{
  "vocab_size": 8192,
  "norm_place": "pre",
  "init_std_down": 0.0,
  "schedule": "wsd",
  "decay_shape": "linear"
}
Each number is 500 + 40 x the weight over its row's rms, rounded and kept within 0 to 999. Layers, rows and columns count from 0. Numbers have three digits each. The size before them is the row's rms in percent of the matrix's.

# layer 4 attention output, 128x128, rms 0.114, rows 93-127, columns 0-31
092:513513526509427555521540520521548454522507470476459505468531531548518497480486510499412545516509
105:472542543512444479517540506526517471528412512527447518536482493608463487494498484554527494461521
109:548489463494438472476537444449530464512502570519477452510507508494532475463500545494436469522535
099:532459518458426505477483497477510499487525549540455545498409455450464482497502549495448502478565
103:478523530457503545472530560562512432496527556446438537507475435474500519530522428527526530487529
111:457504466495505450475469463491506519568465483455503518474465492502458512527492540517561484480482
119:485523477476514449408546562566439506520450527523506532480486506526529506482522494484524488489471
095:523469550468452582479518557439564441538470494522470475544492467527517479476519470500460500506578
103:533514467544549464560524534518523468434501473474579559500444535480521482492460484548491490526487
116:505530561505520559449557524518471460488442505522529481539435476491436457488517414451529508509492
089:523504501481430501544497479459478486514551470506469551507534507536459522462510552549476514441555
092:496524387518473561435482490405470543529581486525495512503565540485513493463540523480438500507575
112:479514533496407496517487485483473578487520528512561470563525368495554476503545542510440496531473
102:484520485463508521544472545536542520512480485505472435495533517550489521581475546524484512488548
104:519549525449494553526561500496517497535478512544483499452459489471472459514503487503456509481458
106:524500555452485504493524506544432509432472494530574509496472480474559510487455480447478500500480
111:447480451467465533516532551528493510520466496525499495474508454515516523515494510534526470449530
145:465489481502481517512546516463524468495525485485526479507531492492479447502500483501530551552481
110:514534564451487476489482508475446523458543475543534504543481480545485473510507528483565508461504
102:503560544501572511547511506478486489540422515497427538553450501510494535558452509545467568545498
090:505586519557523510474496518517524507498517463470464509490485513505468482482517523551474478530462
097:509527478550560467501504454549391405446500515494539471495490490554491485507532527525483409549511
091:468486552507479568517503482526473518529500503502511517429592555476543482543472523490447557461455
103:508514498514485522502490502487563502531531522419459506497506472468490495523478514560487494530468
095:497509517491534540473522450453596518570469529481452481501509486530558524505517544527442468513495
098:451466497500500504522538532474451539518572476545493472523500542484499502558489543487496475479478
104:489543541524519501534524519466514531560499436505451482510479534441539506459502533514489512535469
112:497470449467517525488506557518513472555545525533448444472464523484455475498499495490491519508529
112:467509488558460502464514548448513503458532554489493495546503497525531494484518495469517548485480
102:549480452493578493485530449492448433475503501492542503484538507508515515498523512507515484448555
103:492538499450450507481459577532541485460494525446460511521547491535531471446471497486449554500546
095:507500515432483486543478484481515486440496506522500512522559510512475535536499511499485449533531
093:479504509553516497496513501484475534487480497501559456493525498467498453521461477491454540485459
097:525502540468522507536495512535525517526470495528533423552459476467500544449553535487577462496567
113:503451522524542453486492480545482488494480512488488496476489499546465575490455523561561402464483